Part of a small language model's weights: MLP 640 GeGLU, 4.74M parameters.
Each number is 500 + 50 x the weight over its row's rms, rounded and kept within 0 to 999. Layers, rows and columns count from 0. Numbers have three digits each. The size before them is the row's rms in percent of the matrix's.

# layer 2 attention output (transposed), 128x128, rms 0.16, rows 91-95, columns 0-127
106:483526413499494517554513529439425547488610482479448516530477456609525510425578532460477531492506528411549546553580480517549464573465502484497441510492415562454451520465482521480410494461459534523396494519518559488527446529542554413621505577396507513526567586536506512419595497473524518493580575523441547447496483582595591484441499558543505489481512472428483501432503497548565488417429
103:544488454481494458465509442515486495458503539480523526479493426477520555562394492485540584592436533517483422455475532483441536463527524518508440510557475566649567512526421568492475528434534545464438450365502472444500466455428432448524505526554513581402601535520535521509420531575458529460474500504526487502459513564421487537563508513612396446464593491544428501514530528544428410512468
095:446497594509496429457445541471488514551544462430429486531509563532436453515516562488499484550559536474588607431500491487486486561564420387456505498535474525524506487581563481436518475504532553512465518504448581524489508524431577432503561487557433404580595489525477466501512486535460501561368422348472495560544564551524520501502510491454443509556415532478549520583516389504477518557495
110:527472554445484507532468484589525522413524472482522541636579502584465503451564487529537488582516458491371535546522451559389510504424468450510484531487511546568560522472480443351522512635483489492501517501498497534525443497458586442475524506428449489506518434453424485473496554452468558551514557342506491442522464468433475464516483508570498468473604478530557491498487440427528505515428
092:417520503558481466430541398556522596512578486513521513563468502546502456511508506501470350489527529525442549575452515583533399511484501579497444492459528538471548550505386565526432498427594520526493532488512432546603554452534499502501414510513501495548580512442469431552453524458521410532502459543501485496463412522432475483350462524455434536488540539536559448558487506471436463535425
# layer 2 attention value, 128x128, rms 0.194, rows 92-95, columns 0-127
106:523530582481574508464506517472486539470451492528615461561485530488494443468510469526498507457562508560515557420456412411478523547496451474561542511485473533508587484474432448505548523482480505524471455586481451602471458588540432531503476437542486389509569536570464468529505477538487483502378558593523559507531406533483488485402531587393456624485469508521567455455452406447467531564568
097:445589485466535498469510488473457488536529538469550456406503454501565514462507427534491469494465425438429462463457502494476444421573540548457533502467503539490497540562463447554490440484551540543547552537509554474410448523516551395488453512526554533543512464454415422546430403577502538511600520344463515518553521449528658588508553470569524484492584492469499471512503399416552486535475
107:471496470578573487428535417539452457558436508542491505428572577425516541571514552431433513480498496547400537485535490413482549499638536525528441471587502519508426441472539552525552514461602567493445449476442422354423454486449443470417473467458460462496532488568489426581437547525517518491533452498482468588445510451481548496583507476466595525493549536462532514474490499545527516553481
088:543476473467590514529462430476487468550500512504472475582468540482571566610543448538420551593506492539475543517425544454514501445545490477433457542462506469444456455516475555510540453597488531511528466532614474451471513622490495482501507503498450632471446556473533471481431413553456448524419485658483454521432482467482461545567563498527565418388466507484542480509409489554470536525444
# layer 2 attention query, 128x128, rms 0.216, rows 96-116, columns 0-127
090:541584498511500472556519460509503510414530446545404515464555472473556492459440421488504488547424528518487483523489507497557552578383610423503455438518565486446529508518569557594435535479511529549427430360491464375575459479464469476570533591525524556428472468506520481409496469411502535619437471533492533512548494498535494488508528509563440427538539475476518482476605512486498503448424
085:595572440500559493547539417510524399405416495506600486518554491497468420425528548509488517559494565479489543542530467501527444508567492518512514483484447495527582638517470525483511491599524494503494420590479487401514520398525483488538502559528556547561554524474558472494521556515558472566491614462495560501499590438574461481545511518551399466388502567444488505407537501531560474489554
090:502592490453521574464500463470483498511468467475497402426433458512469535528547560426499494472421553474584592494491575566464493548495607439431542499388402511472487492509550526432531562429494497482527514434498481415464479549530453530495465605511560527492400503529556527371558517495461571513504523562513505463508594533540428443580560513455493534466431545620518470510490448574448432503507
078:452406549473500498464511393462410541480503478468441426521480496479590410562499552523505542550579531473473510493461493470404475510516336565495547522568528546549462544502479545499502526521452457533494447531440500466483518543544463511533536524496562439499510531561497422468482431472480531497489399569470481438555598602558528534492490590584534392600491424524465624476457523509562528516555
093:529557497522446499596489505566458532474512476488499530521506420551526488488467528563431509512491519548491546552550491502490547542394484569458510544413428367442506509461467551585474543533446545439541467450622558501519373466548497477503426420590465475547528557456528473471521569622523539515467631577572438498458457510500484546458456521540448476502529533529542446538576505428403535540506
086:451562507579530406526520482575488479523461473493614497537424406450433539445588410520465594543490569502551526475545494501519463419558609540438531455449467487526561446573470550543544495591495459425514558548502580432360486472486491531520470557512473503501462529488459515561430598596464442503461496520498577451521473526473491516426571449492560471572505477537465517465404507506517567519518
097:362457491505424495428473490494468460574570475470526494464443553525491496457468444511480449462435462432482405447546511490459526520406503488497599542454535535544476490494582596517405449501550468495435499513456473488518454512459454537490612565577518500491473447552539550568482503422464470450493426662498454477401458576506464422451578459500595416530530458522524488559452455497552478466519
089:516499511464542496518479414511556438515558501481522464452451411451497478545534448563516466574506538477485590511480492449501459530531454524466534513376472455550509446533511378480481491514515561562468611547510548511373596482492508431547484471588480497537487487441443577453544492630417405511505495540449552523538465582462399498532462450478407536643518538481559440476442480507454488477509
103:540513494505471496558488449505497537576531594449517444629477504504441526457526424537522561502539446509550600486485559543476399460418508506537515448542450500445481461566425442587472593520521510438560534550430518445481494500466519475445362547610498537610506560447521473445512550450532450488443498573511587543501570482509576517488496527372520497465391415473507533538488480481527500518552
118:435468556625520446504425500468564542453554455544520457412475567533454508358623514497387423470584540497468536519474488570527462497598520529561512474483533544490398497488472519553516517492505532453577578574560417527449491519558484456550527543469488415489484406509483545519553500460531462484473426441522545540556541588543499495446484501597461502503445506521515520446529501361527527477513
107:609517461501535496492505519496516477487483551517505453540539511493580428589519474517515548530524529414516545556574557533509499519486557572545480503533601517468530511546644521469455529373549517511347383655481567515591537458442463469544547407491553474596463452416492509557461451500487527523474513476503501490537510518482479523478407457486537531448447516532508424501523604443498528491534
109:530551535480424543464577444476462426522504515581452581443400471501470539548500432440438522483450463499602503476421551519473417448494487464580488556414567506491612557450480549486478589441506467518491509489447476482675578512525466461476435419375501514491474484540525500569523435448441468469591473507497549484502572492558491480497517483407396488525529463557501449458510553521481469477479
109:481458445494484454442585490564473587613514527519490517468472504493489534538521504485469511477530488522556514536524518461581595530566511459544517439521665525576417398423493559525506539492452426486500487542488461546521526530513516513403508465592522436503543419498476372591466523453476487519580523524430565474471485486451556442474484415508514608540485496482598528474543591571527485408442
105:558555568532476518571467602505416495476530501438440525491489499420524609480434482484466564499477432369472500498526449454551533495455506417467436540467556466395503408555494523532490574516451551453603475520488541487614393523519560446568433525486476404492496607387453511525428527577477511559554558408471432532508507495456531482499475471458526511472488537521427529435469483485529529499500
103:529467423588377545507480569514560476526417592491530505343387468497551465474474436504447535526524459560466541574518533570460558471487458520464478488453497569518430482588505460498429530502482523522550571502602535577516509488506443546473491540421473547524446537523532541492479533481521508426558504605567521517485505491486495557601478549462499622426506464494547428471524409446550546543561
122:486576507496460596512475487501548539592451500518505492567519479412558557529506444481438545532439563520492349509464489504530413486508552590407546533488556486518511541499413496546511533476450573547481522531459479540544473504630567478458475537597624590541529487377472468540501467580538532467567417449521543562533438491468476516495492420500471494498550489505505501522566546560446472580406
090:510491551588527553534540509497448493555551515514560449499503488498521482508451460506449516496512500562439444486516588506424476420554462626518522511497473471494456440541496503568556538610602442470521508450535529544405481541446462482474585479490489467449510418465452463517556469502563564485425608468562430498579503559519556664438483569569489463552469459544535478543458553545560464621559
075:464464461431435472518434534465374470518398443531550512480494449485403425504440496543553548474532530549485538477447494487422433503474459537567581470473462510461570415588378474588549552555465434453505535477458539411352473582494510444494481567473458499496453510549478448510484562574502557488506548515491527476493541589582444507509429469498468524564466493532448481445412518523577468541460
075:460439469467564485521531591490487509587447399531553551432489394506538398431572470422540501479509447537453435475456487464471548403477390506511585501501445507515508364469460476538421526531492464569525492433517531500438457502485388474546572465526469513443560551472545441522531532470430505472386459438451528505504479486454445466527433568440581484464487525580451501592478523537498495439543
091:553484424530441579524499598502490476525575587515513484568515577493464569569504475507481504560448548512506484467548431454527529444464551505565534412401508438465385430602529469523448551496493500428588439491508492475497607494541545539465500439541489484497512505517516494597533499498543534427528532590482432497609430408552526437484509467479547617528496500494629457540452496418551481518460
084:523507471528449543475484573478575501528458476516571510544516459476551589523433454490550486561451422485492574451471526500420573520489634461390514484409517483538467486487465402490438475455465564522465511530516592479514471510538435458543417484508466491375445483483478543477531469468533419543538467406468450535489481386414475402567540440420543566390540427461509482542516507487433562476477
# layer 2 attention key, 128x128, rms 0.212, rows 96-116, columns 0-127
098:478436495533444582474529495490484437414409564480491465462514567570450452457467508425467514419468465406542525522486424537591535551588432463437528482503556385489541519523498445445532458486498488473490509564479476585498503451497516537484502552566426563568526430462474385519506486430529512609574648509493553467445554534520515557511441434569519530499533504463608516479600470455494514458476
098:449545486490441567531604506611595555482567586507440488595424493496545504538447481476422507516489471353516544447477479542589546573468492462502508391510528528476497432491440471516571452393492492500563426452560450589517517494500489395423544522409518525528483467473458522529446404483557401506583539479425529531443457452464523456498484493470582495486565476444516497548516484479487525507457
093:493506519444465541509430473541487590444588450441422535546527544429525577442454459427521476473467517418465442487506550485529544518558516498436481545464480517559457484525448476536554398382419485516477529529529508500500501538511527506449511512467340475476515511542568379528552460488452416516615491425553544396519453534623495565504508519498530430488562450401562497557496473454457534460490
099:408532490441530434511465502545466465518524481588538450423509556427432465399397507492479517477575527563567449504524426563551447465559554610598413515470576630540535560484501474579412534481494519481495609534502493520527415500523595448523451379537478492538480531475459561456483511501447506426452480557492453518527507512535444474490468501440513508604524478576518445490448508480443480551521
092:478593505503479438575557465534541459570360522495493513579577547538444510468496512416418543387459538481504544542434492520482427434510597503512468430494569482535530516519573525500469455432503506556507494525520513467591521603530523518512499583427425551567588457562526502435541478523503592467506471424531546488527469513555502413574549475493500468507538436581489527572531568644479502494501
103:455534434529499647518453440467465538522577439408492461473575442446427512450552540492500524448517581525440496551463467456442445565475511594434462496502503578520543516435499543570469513489476581508497559523476492567517502521499547527470516488510504459495539473545561459571528495543492553448554484461503524436475414440500497508663519593492584494498486429613498537535347466477439528573540
092:524399466413565434481485503586538446442419477525474475603536526509462453558477536563473455564474504509540505539512516482491447516436581540572488515485443545549445576525533534534478489523484502407559499426478427495536496402567497422545476439481548580458463437499493466529431576474547457436464457588498466471583510539557425571462406598494430537414554531514562478500439520536499591556560
085:394577439381507513517450550515495502561475520517469503459546552520466480442502562512464575506513571487476432537519607527393458568461496530541412614594453474438508481498435506520514524474480561470524423474517467444499467521515542504448509476560398462429479493522463508514529603507572526413485423366522585501529498577570459595533443442592536475453511450560514487514436459481486459496471
101:506459405398521559477469571473530535512537481493421449395553462387455506517519486472477556395514516535520493548539440547457442526491462549593473602476568484482623502413537525466480548451441550510530472454546599595453510475540558481509530561495533492432401508498483494511460514510481533396509501510493512479588494478442503488562418531536558459510516524575470435365483479463521456583435
107:480499419480421565510406550454424500410488364575490487526482531522584416451482529567479480476599489509455522524412533493424441449440421556537518520584533495540574528511541572464502541564494511477574403434493460523569461431486532551437434483577522484480614560478572471599462425502468470491505479524514520463450474519543549542600502529469495497516496534505537472470513554528389513549559
102:529447568502576509434484522501548445489473534507600636480326489562441471491540458503512456500436513455514455461582434463511514479540597468484529478499516541534494487432429594568521498505500482419513513470645443515547424521579589441522499584458428530503420419440460468499515499543542436468551529473524458475523463476441494524451497447456476466435569505444495557487537488514587480554439
102:518464563386448488455469541545523495521599422616432425542532499469531464517562505507439499420462459522478500438524558463526537522453579526536547559445598489463499554534541487509505475483469490534365539492592537548378416473598506438453560484577481507481499487599536401443455476513439505551464495461510550517481553447505473445428496491588545466509510528529566490430534445424521454440552
108:421499531558536479443499530506527422488538426411504480506541539558489395454494541500593512567517467528454510474499567476591452438418483546412534463405378493551576433536580553623419545491504504416548556511495440526456487487549499494541513495409568484450466539577498586428497553592472604511526488520514482489469512553456451506556560438476401517508587559518521501452532520481509476519502
098:459514515543516499435454461401565552513479591549580444537495501539492475521538443433443469493509552542568523454528407464470496431542449539474603494524426504542499451534480505447457521435499450443460511510482519567461621463512473600541472601474460597513418409554476415453524480576453533453499431472501603564548518382449473481571567389532517464545474548470455464453475540476473502506498
097:500486523481604493504514545480543563590518599530539526558382516519550483431509412500567569430479473480436440533407488484513478522493463557520473571569501481538610516544503525487541502502602515597560436467517445536451492486490511546566471509526527477470469485479471564491423472445424571492490496515506546467476588456448468327522424506594615514449520472528512491528468417519468594533532
113:479464502472514565436565472509487517502593484474494551571543570526397490454535409461388503453587515489495482384546499602480528505500489510463502537461503438474668445476581573541508495434474449540541461496517456504502516407551459614459620554515474527432545537483490481613475478533450516440528576569481448558470478495513461404485466491489458540479487492481487553507465524395448503517559
098:420437545487459416559455434539592526437371412517504485476576521501486451443521571515479480421479474563522554488482524646509466551439446455480504516497531564532538559516442546492460596468470433480408491479403462472513514542533536552460495506508555452545498455519521561574499594479447526505532563448524483546548491511541443484512540570453477522444480552498443523500589528494321512568490
100:518565559435555495389475459497578524553568528464495540421435554464515463482476488367517509455504472491475568488484409479520416423523506512421434467505514514589492458463522457534512509553478475444461450499483501511491536499416621598544508490566509483353435491508538463486441557573516465510466490499575416534624434531459487429503543511467571446578427457490483514508486526541449432566439
094:485501489492513490581428422544597550610479500420507516417533391503377530501518503498533528528551516507562477422509524471429495428469497499447467470580486536514515545556524500577521488483573562591503581526467523460457499479496513563450527472486534434487459564486391541530479570486466584482456511537566535519616551523510410478489494470495498569520544532491398569370482525530565433610481
089:506457479448505482568589446558451510442456498456462515504422582559539384542472513554465540535472479521504500626595527448499440498524461558539555646439469462565494442464440493458573449492505465456463530650491636591479541561546557493456526501465523434432485490487521546504492603508485474554488524495541533542493540533437453555528523503488492447513464504452451497456594493450550593483497
096:593408510483491510497519423466496459457502546495437520447519533574504517525454558480475421548477492440514486428430578541569560507534433442410527532571486459516516602559525518485553433550530446500580424489517460490503485496530492573565445549491440530559454509622548505483594464487576544531542476414473514564425503488549636526450479462543571518482505571435620538567567452495538437512502